{"n_head": 12, "vocab_size": 6116, "parallel_block": false, "init": "orth", "init_std_qkv": 0.0206, "beta2": 0.99, "grad_clip": 0.5, "train_tokens": 969900000}
Each number is 500 + 25 x the weight over its row's rms, rounded and kept within 0 to 999. Layers, rows and columns count from 0. Numbers have three digits each. The size before them is the row's rms in percent of the matrix's.

# layer 7 attention output (transposed), 384x384, rms 0.0418, rows 269-287,300-319,332-351,364-383, columns 336-383
116:531539470466512515458501487483520451516550494494460486490483505509487504470500468516518479537477486472526485524484487508489517482483519499499428
107:446475527514487506502491533502550487500522524548498489464486542480515507495506536472517485424508551537474501493506532490524530449513497459477510
126:465508459528464531532499491491506483470505466506501519515467538490479525547473488443488502526475487490479508488519539458491540520478476476527501
126:500527485486514519450513478504515503460462502504516515505489507548468513503453510517507505494480462509530496494515530513482487497468514501505507
124:539461450514515483494464527469463526520527512518442479496467514530499532503484502532491509544470494504528473548552459530464481453492509490501513
128:534508494492528497465504509452499456504526442483488498550530528487510512502491494473483555506489460502537479475555457531453509478479498497501499
136:486499471545507551465524519504492498511483516480514487515540516482506475506480493478536511496503465512529459488482477524503523533499533581502500
129:478500539543492534485511516491484491531531474487473526512536472491508542472530496494512545548509502488533539516484515486480523501529493495540494
123:523493486504503472489475489522488487504488479498496523562524494520494501491534487490514484492520488525521472521508470509517500488528516509512520
124:507529479496511498534540512486504495495466450490516507483527502516520491508523512514496502449528473503451471540499519548508506477521492497499482
127:485500512448470489516481558514487514499531478525465475510461479474546498536481513473448514499543524492494513512545521491548493474509473461523484
128:540459443566501498474462495512555469517461539483509527471453491486522488526513487493486507496477508533477530469530482487479498449496474457497487
127:454493507436527458487557492470485494482456453539536527478521501474511538463522515484487496478526490462478497514535525492490518526446515526494502
113:524466490491528518487523480520494517478497501477492506422509483488528463497478502541448527512494491546493515481475433515509472522511536542496513
113:504506465499483507487521475501518479510486462484500473511463439498483468504526473540478518477504491530569535493469438489481503504472532562505419
120:507529487444467499467477542517517531519483513485490497512488480510443492551506524525509474496513481502484509495502541494517522517527496464491529
127:493512475492499485506479551523474491465507484547467497495521459513470445450475510474476518524500474480529478495487477506494483492521479540521525
128:468485499504479503508501479485482515500525535524521484490544488544490492458492479488483535448544496496494480501522472543488487494508480514518467
125:543468551501539478521501509541541506541481486489487481476451466532489504478481493513478506471501464468509519523528534484534508518542483496500457
082:502490494482501491543524498494480503510531469517542498494441564483478512475475490528511524535497510475523517519505425482516483512514515495481513
093:528507507462497542511469521499549451503543456498469521519475471460526535482481494541490499503488516458479466524503544550510520501461507491500448
095:454484522517472509468502482519502492487507511572521506503491506476528503469517488488518498458486522529507501453511443492526497464504501487509497
088:473522451501442468553502501501493519466550478495499494505487524512497506515504491488491511492505480519480470495502566510476476531496481488496485
089:522537506498533509437465494554529524522502498506532476502441490528477516480473492501499499504488463537517498482530458487460501512464481526498511
086:510448492491530525502470526544463526526532526498506504491465464514509510536485495516507479510463485481509502550525493502459499479517515492487496
079:532471472499507471494464500475494475501544478470485503524503519464512510508524509486454517441538488473501505500521424502471504477488506502495477
084:490512470519490479462483524480490484501459510459519458491489487524534471486531484459549517519502453536506464526467496522508506498492529570513505
091:484483534541495557483498489491480487524526508510537477510536495518513518496487512507491543573509523463524539498491511513500484502525514492521529
098:526535487501513452503454474499515510508452483510483485523540508463484482466560476504528503457472498504536505530486481503531521528566474512496509
092:492522473494486483547525534523513527491474467515514488491532506519487487527518516542506505415517478524498495500508534512498504491535495492542464
082:500453522482465466441453499510503498474506495502442511472496516522589498479488467468500566520487485464485471473513435490522509479498488476547470
091:530493428501512525436437504508490505482466555490543495471462500479517496502519493486484498539471497531522511462502437515468522503506480460514511
088:547505528449507482479541505492467489493493484540525516509578483502535530482533498524450478470542486457466488504529494537508503523476558508515510
082:526462507463508523499498528526517491461519491525457501445527516484502482515502496526441509485475523506475511485458419516503470504509509531501516
088:495476476500486517488488471473526496482463476515492521523451502471503508494493484547480493516486510469504477496511423473506557510466527526492481
089:522509506453501507498491515464514509489481500521510538497503502517437477524512510486518495438511502491480478478479512473479522486503492487515519
094:507493484475477512500466523471511471443517465535467489512519483468477497477479509513486533489502463526513466513515549504500495488527483508529539
094:461504514526484488525490509503479514516500527527540490531497537510497479470538488454471557444509521493475471523494511500516519505517505515504475
091:511505533464548479462507503496533526463464467494489476469471537534456520433496509482514525460498510470505498512504543450509530510510467496477531
084:487506463538485462486537488512493483495482519486473486483458485503480515455541489505498526522500484441479525511498495497492485484577519493481551
084:496543502477504500442490487495485454519514470486490484497510488484539518486511473505500484525483509470529523511463447486496510469473516512506449
086:414469521508509491508508520469530476514504483563509478477466518480482514486502504506491484467535531534494534504511499477558490475517472489502497
080:464501418518503550496523473500481471473506468494510490544484517501495511544491487458518516520449506500448480507469564460475520533514491509484463
085:497556508516498526451485447495488513498488518489496509480510535549461505485464496502495506511472495473530477476512454467467466489459507488522463
084:505484467472534493507472521475468557535510485484489489483471515500491524506481501508500508502504469512516526548566503520478506481499485494519498
079:523474499476539505502505524499475496505502479490478529523486513496490518514506524504475573513521486491494483515519457531450489485513492502506525
086:456510454523550525468490489481499492520485498464518475513483486493483475520452491461552489505476483475510460503479485507536533516470493566538507
087:515501538536466515497508513468475505474500481495466494513528478513518506474509485479490522571499470494487552500460497472485529524529513486502496
088:518470529512495509503477489520496482489506508506488469521495450512478509506551515487518485482492493528504477515483524500476528502509529528478510
087:490497488510484494530563546475502496495464469478551489484539510490518472538530481485510502437538469522466479527523560528507477489535487486494486
076:479475540509479508512481533542482480512539452512450495500444495502558522535506465477493517503499490502515499527536468502541504513523492489507458
086:517456457530508494462469487485496507477470541492479541505454494475549473508517517493461499506489509508502516511547451512487477489516452446532490
091:455482520448530457478545500478476511420482467542496538489504527501509551495572512510490493475526472467486476503544529511498504514423489547499512
079:482474521498499513511532516556506526482518501499486508481498483477516480528501497519481531508524507514467515485536386520521492527510521540506512
078:478503503531493509469522492466526489526485506490534510487426468488495511497532475516453512502515525529528535502478418473517538506463552527485430
082:473524475456498518480454532514512556517520498486513517503496537530466496533501495523516499487505496524505489459526526474511502514481502460488510
086:488492490474528491526484557516483472491502507552479475498514514504464449468492505501493523498485499474513482497476503476496528493515499531528537
086:455479512501487491493491486491487505498539507548517478523526542534508486466479488453483518439517502467477489508509455530503523518507491485485474
081:539491544521516446534505453511501502495490504481483496501483494557474496414501518529491508480492452480512498539489522501528490525506522513486527
096:484478517520501493527543524536477453504534494502499499512468503500514524458563495518493530489517525524507543504478493499507484482522488513451559
090:514514486482490497473481520489527444527541506492504506457489501531518500487526487500510451559443483466522508527500539510533457486487500495509458
095:496473478522497484512506488456522498529522526524471471503505525466535500496522526504521524442489514565501516507519464515519491500507511495446505
091:477510439512474521521527499513494465462494481473498523507490534465507523501494491465481484474473488518465499495501492496463536507488466500510481
108:471496495479503540507518500501529497484485538521479503521505470541453508509473513545505503508495498530488468494518490492477467504506483494492527
099:529475469506496465507498545466459518511535514512448514497452478541518515478462534503498457539473486491536490533527492517482498470499488513505518
092:521541487484508497464489502499466477481530432507510489514500446495503500539467506479474544514527453519523533463544507471464468451493489479507475
097:505523489553524545497492503486500487505488505473467479487516502500513483546486493487524499455484484480491479489531538514516511524516520542489459
091:481474534517521511490489523490500501523503455463494516509545466489500553464505496486535542529461489503517556526499540504501512528528513476540508
106:529501492503510497500504533497510492500482499500496476549544504534519493505502484515525477491523520504498490519497476488526508469556501486504496
100:480506466487500533512529509470494512498478484516506505515530505520500471539536518529485498494534471522472477516485494528495518503487489501480470
092:516474503440498519504491504506480529472515443512460486501480518464564487508497513492484515504480519505519476525526386545507467494497509486511518
098:519481456573479480479436515490540469516459511503530541470449456503502507530529501489513496484491498532490489488502485487475494488499463483497474
102:465486505453537468496520463437472493498472460526505530481479535447519526447517531493504459515517483483495501520535448478472476488442521537470526
092:494505497464492491480484504536526514495466481459494521448506490481508499521503492534468492522474497539473536459496513477536449531533540527526525
095:511522484506495496497507497499504491511487493464535523545473479525479479498483487512499506465477491485554566494466519477491504486463531538527375
106:503531481459501524458493533500496503529511510484492495485551540526451493520525501542488457497531457509474478471502457489500487537521494458506525
099:492481491508493520521507542502498522482482508528497487469501462498473439461467523469483515505521485505545483502491507486500518486534464499536559
098:479510473508475506504503479503495520490513520519518488514533464542508490480493481475506509441527504494514477494496552498497487502514479505515475
096:527496540469542487508487508536529522526488480480505472503449487515460520484462486515480512483508460490526530515528486494517519518506475540494463
# layer 7 attention value, 96x384, rms 0.0416, rows 77-95, columns 336-383
099:486530472473527473520493517514497500493481518503505497503505474511497511521508508513511484528547471508477505444535496505445488447509476517496508
102:565508510544475520488494525526474498482527502474542527524533506485476460521480516495502510509460448489475483517491477517536535530492474493540525
100:496459501518516439452512532534515525509511521496510497486491510491495542497510514526488484521511490494503520502497502509488439467527512513496480
105:489496526511510461496493452457479565502533494493533445503526513508538512438546471512513443514519493469515485523482498502562499509499488490474475
102:505530531483470428533498505527473513493462487513523538485490512507490473536522467439511480509514499517464508435477492501533433557493461516486470
094:490457516458504502485503493467482473508440469504493484502499542514465512485509506480518485515488512480511503473510497539541502461523471511507492
096:493540464489511440486502487502542521477499493503490482505454502489506514517465520471493496508467435508489495554482499500517486502512487483479518
098:476479464503491513526519497510460497507472519542523507474517541543484541505509526506474452500511530505472470453449498491481506438478475470505521
102:529500488484450470525497523480451489495506499497489492490503511517538526465469483506520438509481446472480481462508509544528572504496479495511511
102:512499508509481462473478495515498497497517497490534528492480500497496568477518505474512499508503509527469477467494509476471465532508514502514480
092:499505496508558474514504429526522486461462521482510507481522504528463530507498536520535493490483443484482494492562501499498498420483489524484516
101:458488502483526523519497534518517500473513459499514445484538483495498517498505466487525523526487477485510534481472489512496490526460470512466522
102:493487500494520494519488477489511469527485473517513500544464514526489476498513495470488468518509555488458498508478500524469555516484481495495489
097:488539468449479498519503481492500515533459498495499558597481481491485490492508507421528522497485458468533488539505497496496507459474506493493498
094:473523515489567496456502519566481506503474523504459477495554489509500474499456474532506506506524479493426475488511515471481408508509456507506514
102:483536465492504474504502497485498508493525506543466465497480489516530540480486538499533486516468463496509490490487500454539476474498508497499532
104:518515494500480467493503489529492484492479503484484450482491555505512500492502473518504489517525544465502517494521507453488483524458511487483481
099:507471509516479469522498483479529450445484470470525526494483518534509521526562559502509488510468426513498490485462491487474445470498526510523498
099:500510529474490517502503515489495502488458505470436484535551493509483450503527525465511444500445464511478521479562496528474543480510519512514528
# layer 7 MLP up, 1536x384, rms 0.0585, rows 0-91, columns 336-383
110:483531499518510515468515507528460493484486505502502528517497474509460495526508517486442517474515512503499476536458521503524503490544548494502503
097:473526492464491538507506486477505516485524489484491488485481487482483503490513501514463477529503507544509508536481495488457479486542490536515532
100:516495518461536477488520482476506526550446514484473532542474470543527463502516499475517525478494463487518482492498496484466494522487516562500497
090:502528518519547498530487492523466499572529478512487484514511476504525474536499539482481468557530473506532511517521496473494516488493515487479532
092:478444445463535504492543499515507500508480517462482571518523469518506512474501503511503532479476506479484498504478498421477486488533479526526481
111:434521508503503497570482497484482460555462486476526474550497488492526461505506461512512553552488502529493515481478517509525519511478505569560511
090:482514535483485520489528514483515479420503508502513535480533489518528477451497497491510519495498499522511544423535524469494516515486479511463489
097:503513483506481478533526493510477490471522476487518515520509504508504532515498520456483470509455446469491521503496516553445525514475493497536543
106:547528460478485475517540514512446533513510482497498508503501481468460450492496489500488482500499474518486455516525524488501463545519503480500502
107:506540459512502504525518513486506509504486505490437525503473468501500550528499545458466478524474513484534441468497512506485495484512459496476495
097:523504491486501518510557521466503492502534500508508520489480497490517482500490497490494515504520415513471465505475514511489449456512483511494495
114:457523531500523532515512481458494463486509517477502558458508478465525523492532486478494537488469485568483424491516498531495466498516523508482473
102:465495487464551467536506431461526484490490515483492506487513441433435502515537493524548512529509528499483474522499543419498469464529455491470507
108:508458541499505522519511514543474477495433486449495505521504496509485477451533508503472478507490505530531440471460506509491461513515499479555504
091:487467500482499531499487511477478467506544486483485497487455510466526490514483478525503519517506451513511506453465499504517500480470461539524480
095:496481510530518452482497449462484510559533472486496446498533522494511501509484481513498471509498472521486508495502545502518512462491448474493547
097:515507467494535461496472451478475482532496489502466537499498488485541511488511475521480563480514464517551487526507530504518521507489498536464518
108:478530541514530506532486518532492514469516481498503461524512467554504486486503467479488492498510492549477463508534509474523481502477487500491456
104:512508522529485480521479489472496446510540528500483518532511508502506502458498462485497511518469475522513490482442502524449488498472480479508503
082:491459511482503483523482527489533493458538518467447508486518531519521502470491563519473457487508497489535489480485500503500513477570476509495532
101:480518508507500518530518498469469477491573514478531506479472519512519457516463492504485535506503518513482477481488543473487473519535525457510476
100:511448492503544457516528472517486493494493485468507490497475495515513481455458535478505468503497553530470504529495544471516482512536504487512499
097:513522505485514531467499499477501527485503516447505528525468494540518489525524501474460496493500497535535512465517496528525475514486511500521470
100:532475543499531460452499496495465488437511488514530501528510506524471475494510512503483497548511530490488499521517530513468524519548473504472494
101:538515546493452473486544486496513497487459505475479477544485479495498476508496483523481498512512478551508504504522537495482487521504490531521509
095:522459481503477514504527529457488496489530487455491515501578504529462484457461491489461489553499470547496493511486524491491498508508473478480452
109:485526488501506454566531513510486505523498503473474553495500554477460486458544530534475498467506491492514479519521530538476483513516491478531513
088:494508460500471496526500521489428504523480514506526509504529509470454513499507494471452526475473487500512483508515497548435461523548509486493485
108:456492509502537504522502485497453465544507552501481472488484491515464456487518476584488510493523480548505506504508515530487520515505474467515492
094:502488458493523461526511484454502481550478512479453472447540523503468477489497491496468536464493496504471485511484489542493502495525503509518531
101:507493484484549518508500488493500513541498484448487524521541522521520481460474484517458519526514485505486476535514522531482490485488492497495497
112:444424506522519503499544505515467488509514524498479543493504476500520461498511515458473518512473526494504499516488501479435465503510477507494493
096:475458489498510493433485497464490480452471460502475490469555499501494473525451492501486526499494463531506517465542531461469555457504440507494453
095:497486486506502464469505517465479512552494499483494519488501506535465497512496511510479504497541460543509503504476515485476463432552499497470517
105:508513463509527478505529487491503483527507511484499489491522473485479489513544525496449499492550467511540438517467500522476505475485558506491508
105:491510497460528477489498502448477498543509523445509521534516525493494493481493497504494522510465511474503517541462492510499446535548488507468546
117:509460465481530498505499499455490506492564520507500506540457521460512489492515488515519522507518513480496502504562492521449479494481523506503486
106:495501487493509497507519505522449480494496524470528459499523492479503499517516503477462484487535494467517434543495525498477424516511506504549501
105:484498498483511483517546490465496477533513501447473519511487501528501474456521467520506491499506515491517516526520503501541537492492494523533474
091:438468536480504519496515468497479483500431495520481503529514477488551512484520481523519505530505504456530473474527504489487495502489478506477489
119:451499486500554437509519503521487477475554480447495520496481475473514507526518491543471520531467477557498509489490513477507505502494490518473498
103:464510508485507481504510549519506488501479489480519512459450530504513472486514488481475503457480435507492467517503499524513491498510447516511499
097:480510496492512479555495487503467537491523495503516456479473498476476503511492515533489494504520535468511477501465509521481509495500508502539499
098:490479512491524497514505479505464503520547527443493508468517484496509462509529453515443502518486507510516529516514512448460469514477542485530447
098:484487501501494466469478458478506490495511457507483502516461503514511502465473520489477508496498500472553498487487519496486510451460510553535489
097:487485503519535509486487456507488505467501444523515526480503489543499496468508459490533512531510452514532507476495494516509503517490491506526473
104:488533469502502474564518484488489522547518503485503466496492463502568497529490505482487506508536472488524517508467531496488487513522494521500496
116:479499492534501526516523501494481523490445506463492558495515488476499509504500526480420517539512463464518496487527525470497532491528488518496497
093:509501451477516461488506492529496468512470528496475498509431509477493507480475530508471478517492462516498487496500521477510516496480483539467504
093:506515531479517513500494500490523511510509511491503527525510485525512507512494495529522471487545491451504475441489499520467464479487464515509466
091:494489514421541530483505438482499510532506445527502529507492443539455515498488509531484490526522478510510525504504506475513518491503442513511499
110:500503496489499481481527493470491528510557491501490494475513481501516509513483517498511503493484476499561495491497516509538488522491471502460501
094:472502509504541527532488526492509538464493469520491490483466478511546526500487526526504532515511492563527488536517524497454542459530445505494538
094:471472501529507491517512502513512471529557495474502482540527466520514482480501486509451494500494516473443477511497524501487533462460496518494483
099:533498512500498433486508483514492454488493507497544476491516499486524497509496496466514532509532451496489476494513529491473521443585530481482503
096:462527489499539530504500501507487481549538507482530473514486512530478492524521491498497499494547487560487490509475508510513540502504487518451543
104:495495492515475534506510469468532517489507504472450494543485467520493495529499470551486481517516498463546490504482537480498500476454522514517460
111:494524477514520483500524487497503483481531489543497512512511487470520466514518498456503520498499481554519446446490514491538477518474493508510515
093:482489507493540543529529477473501484526563541555508545535502487506467491488465494488496492464505506505521513500496491502472456470501468511509466
103:503484517521471504529510502468486444546497522488507505508486488525484523487561507509478495539525493543495463502443522531517511494471493504513495
097:512506521516484509467496484485492485544526508515497514450465440503547491481502471504439466514537513509517507503467528482466510501492499523472495
104:472508474499510509526495521513530506479501456466471492540435462484511435490481467482517515502488506516505485484516516539488485520465523501498521
095:508493497462543503515528488456502509518467544487462548493512469574474541541486513500520488475470431492490465473498512504531461505514520499483443
098:468441512502543435529519481507517493477489485493543482453508499482510508463527467476504512502494465506473524532474507489492445484559480475519487
104:472504545506479501490501514507473519534537480502509486497467501482535482487555486505496455512462506496517496442478505506517534499508488501524486
100:494486557520437507504526487468519497502522483472531502522450485482486525525483494468524528484517471477553489492515516461472507493484478546469450
103:501502475505486464495501519474508515561491452449454524512448538515474521547517505496491497503468533485524477492471500500477481484510482519506503
125:500478518459501549535486458500540512534473448498484460484462486496485494488505474506497531497521465526499482484482524494451520545523501496466535
095:556458515499521500510512520507455483501551496497499483443500511514488488548487470521496497502514551514486510501518537453543519545545480498505511
088:523500447528497475477499481461513536551491500503447487542447506498505483475518491472501467496482511504491546524451507485465496528455505471526492
086:460434500526510489477443483543451476478531520486463489483471516506530467487490508504550537559510500535548508466498493507485524488493483482500505
109:525514493451497480494530493507507501533503506491435486498504528560491499493479518495513535506481525494514430473491502504503533473500500496486460
096:468476537496540480551496507507482469499503510532502499476440508526486434482503490508539527487537485509510485473445503485498513499561498515550493
090:540482522486504506478537487465472509503490475510508520491498486482494481458508534546541494463486479520486497512524499460523521512494484503542505
113:509486497477547486527488511522512472525534488514456505497490482516466446479513510537529489494506445516516492505424540508519500487510514550559508
102:519452454495495500521546519528480500505543491525496492487494484501502472527527476475466545546522509516513450513501526486492501479488497557523459
098:493523502529484514507523472493499492519538537492504488499477508531507483506539475511537461463521433476497527481493502489497522553471491514503478
100:479531486438519527472544492471480502512523537423486477475505508516450534496474509506464479531497537482470526494477495500483507506510482480531535
111:485485526529472509507530472473500476479485496468503545514531512529512466530510490488476519507478501524506470452483503510501495507491470510494498
090:487521504465507495489498492500507474476513479519533478524464508498533481467482532512522518497533502499486445485510501488468482517512501506508546
091:526527534497507480468489471543493533478482498505482496541511503534539505499503501483520475489493495490482503498473500491462499526516481491526545
103:499521480494482482505490514454466482505526517485501498518529509493507483521514510462489486509521479512510499531491540502491487425502511474495500
122:509503538483516487510514506493534501545546520474472525483508495470503487498464518482497489514497493488515497506452507506512474540499465481498493
110:536455496527513451533526488498501436516540505470512528519455490504490515499497484480517498496527446513494474494484512517468472485514495524547490
108:466514477493480520525516488543482527499515467483474540465495471503488460501540496462477500468515499513496485485517528493471480533514506515515530
100:516463491476488518458522457458506478483490497518505488499435491506520480498540456502539552551523515497487473561496526478511441453539485498470511
086:479478524472492478468494485504536493475531466490485504474494509520482483476465527512518501497538467483531470473509515502481474526510492493565486
103:510491526501537507500523494498483520458522492486489526497489473514498512490470503518464499469446479483503504483521539464493504524526543496481508
099:501501528524534493501529467499538491471492495510503499488481506530495506511475441480527540491508489482505471444497537477497488497529502501528480
096:515472521478482521492511471510498443479547474492507569483507500454502525518527484484434523494489502477525447508527514468509496528508456498483517
113:537528531515486489514515487514463490503507497491437532497533532485470507496500479492463522519458524509532504495543509521458513508512480523471522
099:479536530526555497503500506491519527516484462504510479496516479535489452535499486495456503507511487569513515467501522462530484490515496503463529
# layer 7 MLP down (transposed), 1536x384, rms 0.0452, rows 0-91, columns 336-383
110:515481523486514513455487483467512532541472519519467532476520586479537513486455490508501470542554506451492444455503525507556469481525521509494472
096:533534522528552489521493482536526522533525499520480518486505468542497490475533444494463525537456491466518501552481510505522489517516482478484486
105:545480461501509475508525500487489460447522517510467473525450500477536493500541554533536499480508507493516526520537459483514527507492521482508488
088:477483494497500511492490451460517525482488526479513510497503490538485526435463513493478481520455510545485484480496469492544537534509495541490499
090:485543512529511499494493535521442483494502500488526456483467523506483497522495533475525430462535536516505515484493536502506513505489465484484483
117:494509531496484518457480525488526495509526456482527520499502538485532495505474481522518532481484566511512482502500514493508539470475474508504503
091:455484475481508513536493432518481483537508514494511495517480460491484514537515469461495479542506443481489501526444527561499501493524516495498518
100:510509480461512511506500508478510509496487526518453470516486484485518513505499470532513527492503502475534518475493511492509543503434490482481486
100:524482502516543556492491492457488505457478506523460529559506477514478518468500512492492522498450481519517528504492523496511493570488528510492501
104:487474486488477493490506511478488514503534540509537503513502522486491529499525519489476514464461451497527515487462508530504502511494538501532514
095:520457496518519555492458487562499491472495489499502468469504468490516504472534473513508535491469527450536498460529486507466503499462526517446512
122:545516502529457420513524528501477459568464488507472489509528537507477524514481486525474538508545507486504510495543526528514511491498516513513443
102:476472501494471491523520494470490519494530476507490482504525503525495512501493504485522492500513504488481511482476554540528539494464496505533493
100:496468479532514458510501481545499498491507480542497524492482490508497521532438556468494545531497495540460534479496472540569568492466498493468520
095:502537525480504527530473506487500498473480483511494538470492520504485506493503504547483523465487490491479500509508570498516518456477504476515503
096:502519502460469479505541522491496518469560494496508521524465433463437462482496480469455496479493521515488468484484508512560500505521493501551464
098:452513523571512478458548492478477486487522520534461501504487509525482511492500504522484514500524481474454535468507566465515482518540519481514499
104:516520504525445516484495506477477488487529505483477546520509509516535488509506490509507508534499480581519529461480513505465538497496507500495431
101:515501533500526513503505510506517500520510508535471486464493463515514512463490473558462505518513506507522476512511484501505525531542487503515472
080:492559512499470519471494511503506544525497524507510547464475493483504489532529458472506515488452453526498516491475494435547497485454511480501465
108:466509477502556489517491489526458518490458502522479503526488478545470517514546530470491481515453479468487507538496554531505485448509507498481498
103:536526474492489483460533487485475516517540462516490480467499515468561506501487451555526490476483544486523500534530534504509515478524487517494493
111:489531506560466482455477521489525516485521487496443484538521562512509523461499494544525479503518470520520456505492535506473583501504480518468511
099:435486489460513520563475467525518485498465480485500521491494496518535527488489468484493464525480508543479486489459535479463486501469489502508535
103:461498500508514479529488558533508459525504542436520588526478506474520548503539511495482520517495510499526461503484485503447502513493528509545457
100:450468504512490514483511490491491496556500529531496492536496536483519534518527522522496524475511470527502515510477499530509505490527504490506502
100:479485471510483530498502487504514497517514470504510514500455457490479506473430491439496476484464484475509525457469499518546501492530485475523498
086:489483513501505528465467473519551491495484513488480502529480483508570511510501471513539477553524490473492480487480494477512487462461527527502508
099:528532512504525473486510514508505512480550479479500465506480493505507483506510564510508524485510486516508516453500428511476486502500502503501531
088:455533520504497469466498566493487525530485467490510531517471467514484533500471518536479473491499446535489506469485495495538467502529469536487472
100:483490466502503492534496524550481506511500519521503517477536489519519514525527473501492529440522531507509520500539519534496572477497510497529499
115:496474476540484489527500509506512435522496477502531522494502496525489525512519470553505481485543545491477532532529513564486561487484513489513431
099:517501487501530475518540490518479526555493535485519539502448492540476552484542498495515485437490533468503465488500507561508486528496488504508530
096:510486502504528510534511488535479510467475482516539514501580492520509507500550510486504497435448493511547531530498555472541482510481501514506479
105:501478498499464471523518521517499522502538486485516481499489516452470529481440466507522474497498497478508569506501498485465533565497489493474508
113:493517468498550483525514486499480502510455471470503510537453424485546514486512438531531533456502523509518528495519436436531499493511492517493499
112:510492512490538471548530507552517523554503546501526487484488492485505501503539503509490486539533442484510509464485450465498463529527485555500506
106:475504515481536492461545518512501468472503498539496499509529471502495515510487525474477546414561523510524501508478522483540498515510520534544504
128:478533536557501497495495572510502491491472476494523496499493521499493527539557471525532509506515469520478536507532494498497513487488505535471496
088:528490491524452479531497497519448482547492508474541507541504426458464507488548488510486542503520502503473526515510525500476505535523474480478494
111:476504487483514460503517515474513472451530519487483507489500526472488502487557526539483515470505496515502580517491495510504502515461517504488482
097:508509485506465483522539548463511500498535520509479474489514487473477544488506501491490493459557496516501514505501487495453465509532537478516527
101:508517511459531497513529532513469476474532487502475475539486461469498475512510509460497493514483504485478492519466524487576518505541529514483490
094:514474490454499526537526518492510481512530492548470505535508457481495484490547486490490488451503525502479491500494528502475480490509495519502500
102:506506487498507475510485496490535491505503495464479512540478477457501518475540489460529506458530525496521490500513493503492446477510481510533480
097:513507466482492519513529531482505509507481526492546467485548481492522461506531503498484517476516487485489493490502608523474518490495487502466513
116:494534524486522492499419482463493489491487467472550500513502448456479471506499479534523485508460421425518512520477545501501498499498476497495490
122:526469482501518465533517497533532458510497495470478462517506540464501476507518495495483494508518489453512480476490508507521498464482450546484546
092:489530506524506481512498479507479482531514450502476504488517462519496520506504511509525476526522465488493506510478517514503515484494528500503523
091:509492514516462496491500527490528481498506457481466481484498492525501492479476496505497476543455528484476508512504518541513514517561528497473488
085:526504510508505524544525482531526478508525534467463499485493431483554510505542462514530481486494486504503462564473499518534458500515499463503514
114:518448489507492482517513513479479506561488516473465478518547444514555474542479520476493467510521479489483485486557536495464492460463492473526496
092:492436487481458512489522506525507508513500523534492502517541472496515525513480497432486489506537519426453516482491502514504496515480506472563501
098:484489483546500514477472496507483463469466477526489504490535516529486492509535510480514526470490527547511501487488493491524516549518487494485503
098:480510503502485492527485543478499507514470489466474540534529501490497485468544518519435438539512508481483481498464480501557489486554524525460484
102:502490473495462478464561482492507479454489451504481469504501500493460536500504506470476497508467471535524512472509524479455506517543517502521496
098:509511541508465502520516489504486486560514524496503468471487478504501517500550525492559486505510500510522545475471426500485458513521492490458517
112:509468505514495476463478464566493523555514503534516506506496471507483450501552546487494467496495498464452541504488533488558489530533518504525507
094:496521527504470531467483514475496532498508471502509531508508455493544533498529508494484507540469483538502481517502485473538546503492500489485523
108:485498489480534518513449528508520520490513500501454487505531481500541485552523505509491532511472467478462476482524522491460534500501532515536498
096:559475510482467530482521524489477513477489498482521516486497422519489490510538522476536487502512476455499497509523552488500538536514495484468485
100:505499442502479463472512537481479515505493497508471543457501473543563509495500501508473514495468491522544485479483487520522521472492482509501532
092:498523521455537465489490488474484467501512474534465516496506529511475499485458493486512506463523548500509493566506489431510489489461458514502495
096:526528516507514523493478541513493486496504537503493529477471482503505491525501481494555471453518480519481503444500517516538523509491533481476510
099:471468503504472519509472510527485513516486518532527500492511513525508531543575485491508494521509524495499500478494415503507497507483507569508539
101:472510481510509515470495492516496470497507497503518486493508471478526512491480522507526474509498470478546509484511524479482523464538519495450529
095:489520524499517485522477549547519507513458472525534431523470530511488492496502524509549497533522481464515453518501466463464484496497541510486512
120:488484466468513544478475533500494477454483496485486509533462497558434441519462508509483464510503508517531480512464461475494476535492500505533490
105:482470514516522506502463495537505534450490491457503495539486481457498490515499526513511496487512463466493537490521549466488486493464517488520513
087:505477494482498568481505560495533486471490491476497528476538481468477481475525489481485470525476441477518497483503437541545548472523528491481494
085:515532494491509493488499508487463500486506431485494495477486462499524523510489531523454473522495462490483466510529574483483544515510518504508513
097:506503546465506482484500544513467496506497519469483457506487517513486511466513472494495516504566472490488510519491433509486516509482447491503448
079:539491526482494493451502533525475490496523515456508522461537503477481480487483494516482488473536525510511548490515362514496493512470512524535492
098:499437489509507499512496553486535457485497496487502479532490471541504502457520514498534497535532557516472508535508529483478539474477510506511462
114:501487506499497516470528484494497532524490506464502483508512507508531540544514494461424528498545508516506501518535468496440477535490491501464463
105:533528494455552512510510557498452491530492483483543518516522495494515495485527524495497518476440489468495519570481479525490479492528519539508505
100:530464493526521519512538501505505526476480465507544539512509517497494523449504486495487529502480505479475474512514481528525510531537520477531514
102:489531490490499513500475466467505528481492520492490495459493494469512440524489473496549470564468486518478486525494498505491496503516501526455480
114:513466525546486522471494496500518478499466502481514515521554462495524492504516498554475533471482514528539505495527527485511497497486484484478491
080:519521497522460485501517552491509486486520537524509507465496494502472512514507523549522494464486516484481517540530415501488564523513549497483469
089:504481488497484476477505493527523493456474503468507473516496472475538478500527510511511488446511527516547492498512585506475528507470499501507488
105:504539512468521539509527524488528499494470505476542528509506483489474537446507424483490492510509561508496485476426565498488448469459479503526476
119:461573510479525528513491514513498531501487486515512485543482494527516516524455482495485496509486542458502469521506487523465521499488486497492485
099:543498557464476448442488461496497504528473457477467521506512507477514480481510509489540549517499513503496529502464475456506527501532508522490496
107:479502509499500478512478480454521502497467463473499517537487448521515500498450461450453488478432497528504498465475539519474487514507505491463485
097:489487506512511470504529521500503533503458557496535484466506554487552506499486488511513488484470514472502466496575458549430515542501508489503512
085:511516530474481499532459495484480509515494502510518553512467475476501514493436492514497501500511515469524530522494512525498511455529489489482469
110:497526499502484493476509529542527479438494511492535506492513516490480444518480490508541512498523494466536492502474515542495533506504511492498483
097:531544484514502532472493502459473496467529519506472492531493526527520509494488492546468462498493572521484539480461550452532512469497484472506463
099:513598448511494476510486536478526515490497529476443503525489494500478480510497546531522487499517495486498505496490520497478519491490514516504493
114:462546482522477491549532528514493533471521515516509516549502551503508476507486496518508477503470508487536505529512542481546470507511501485446526
108:484461482494502536542495522531500465538555498489508506502487478486498529478494484488550499486539492497518520473488548508518493526477509475486476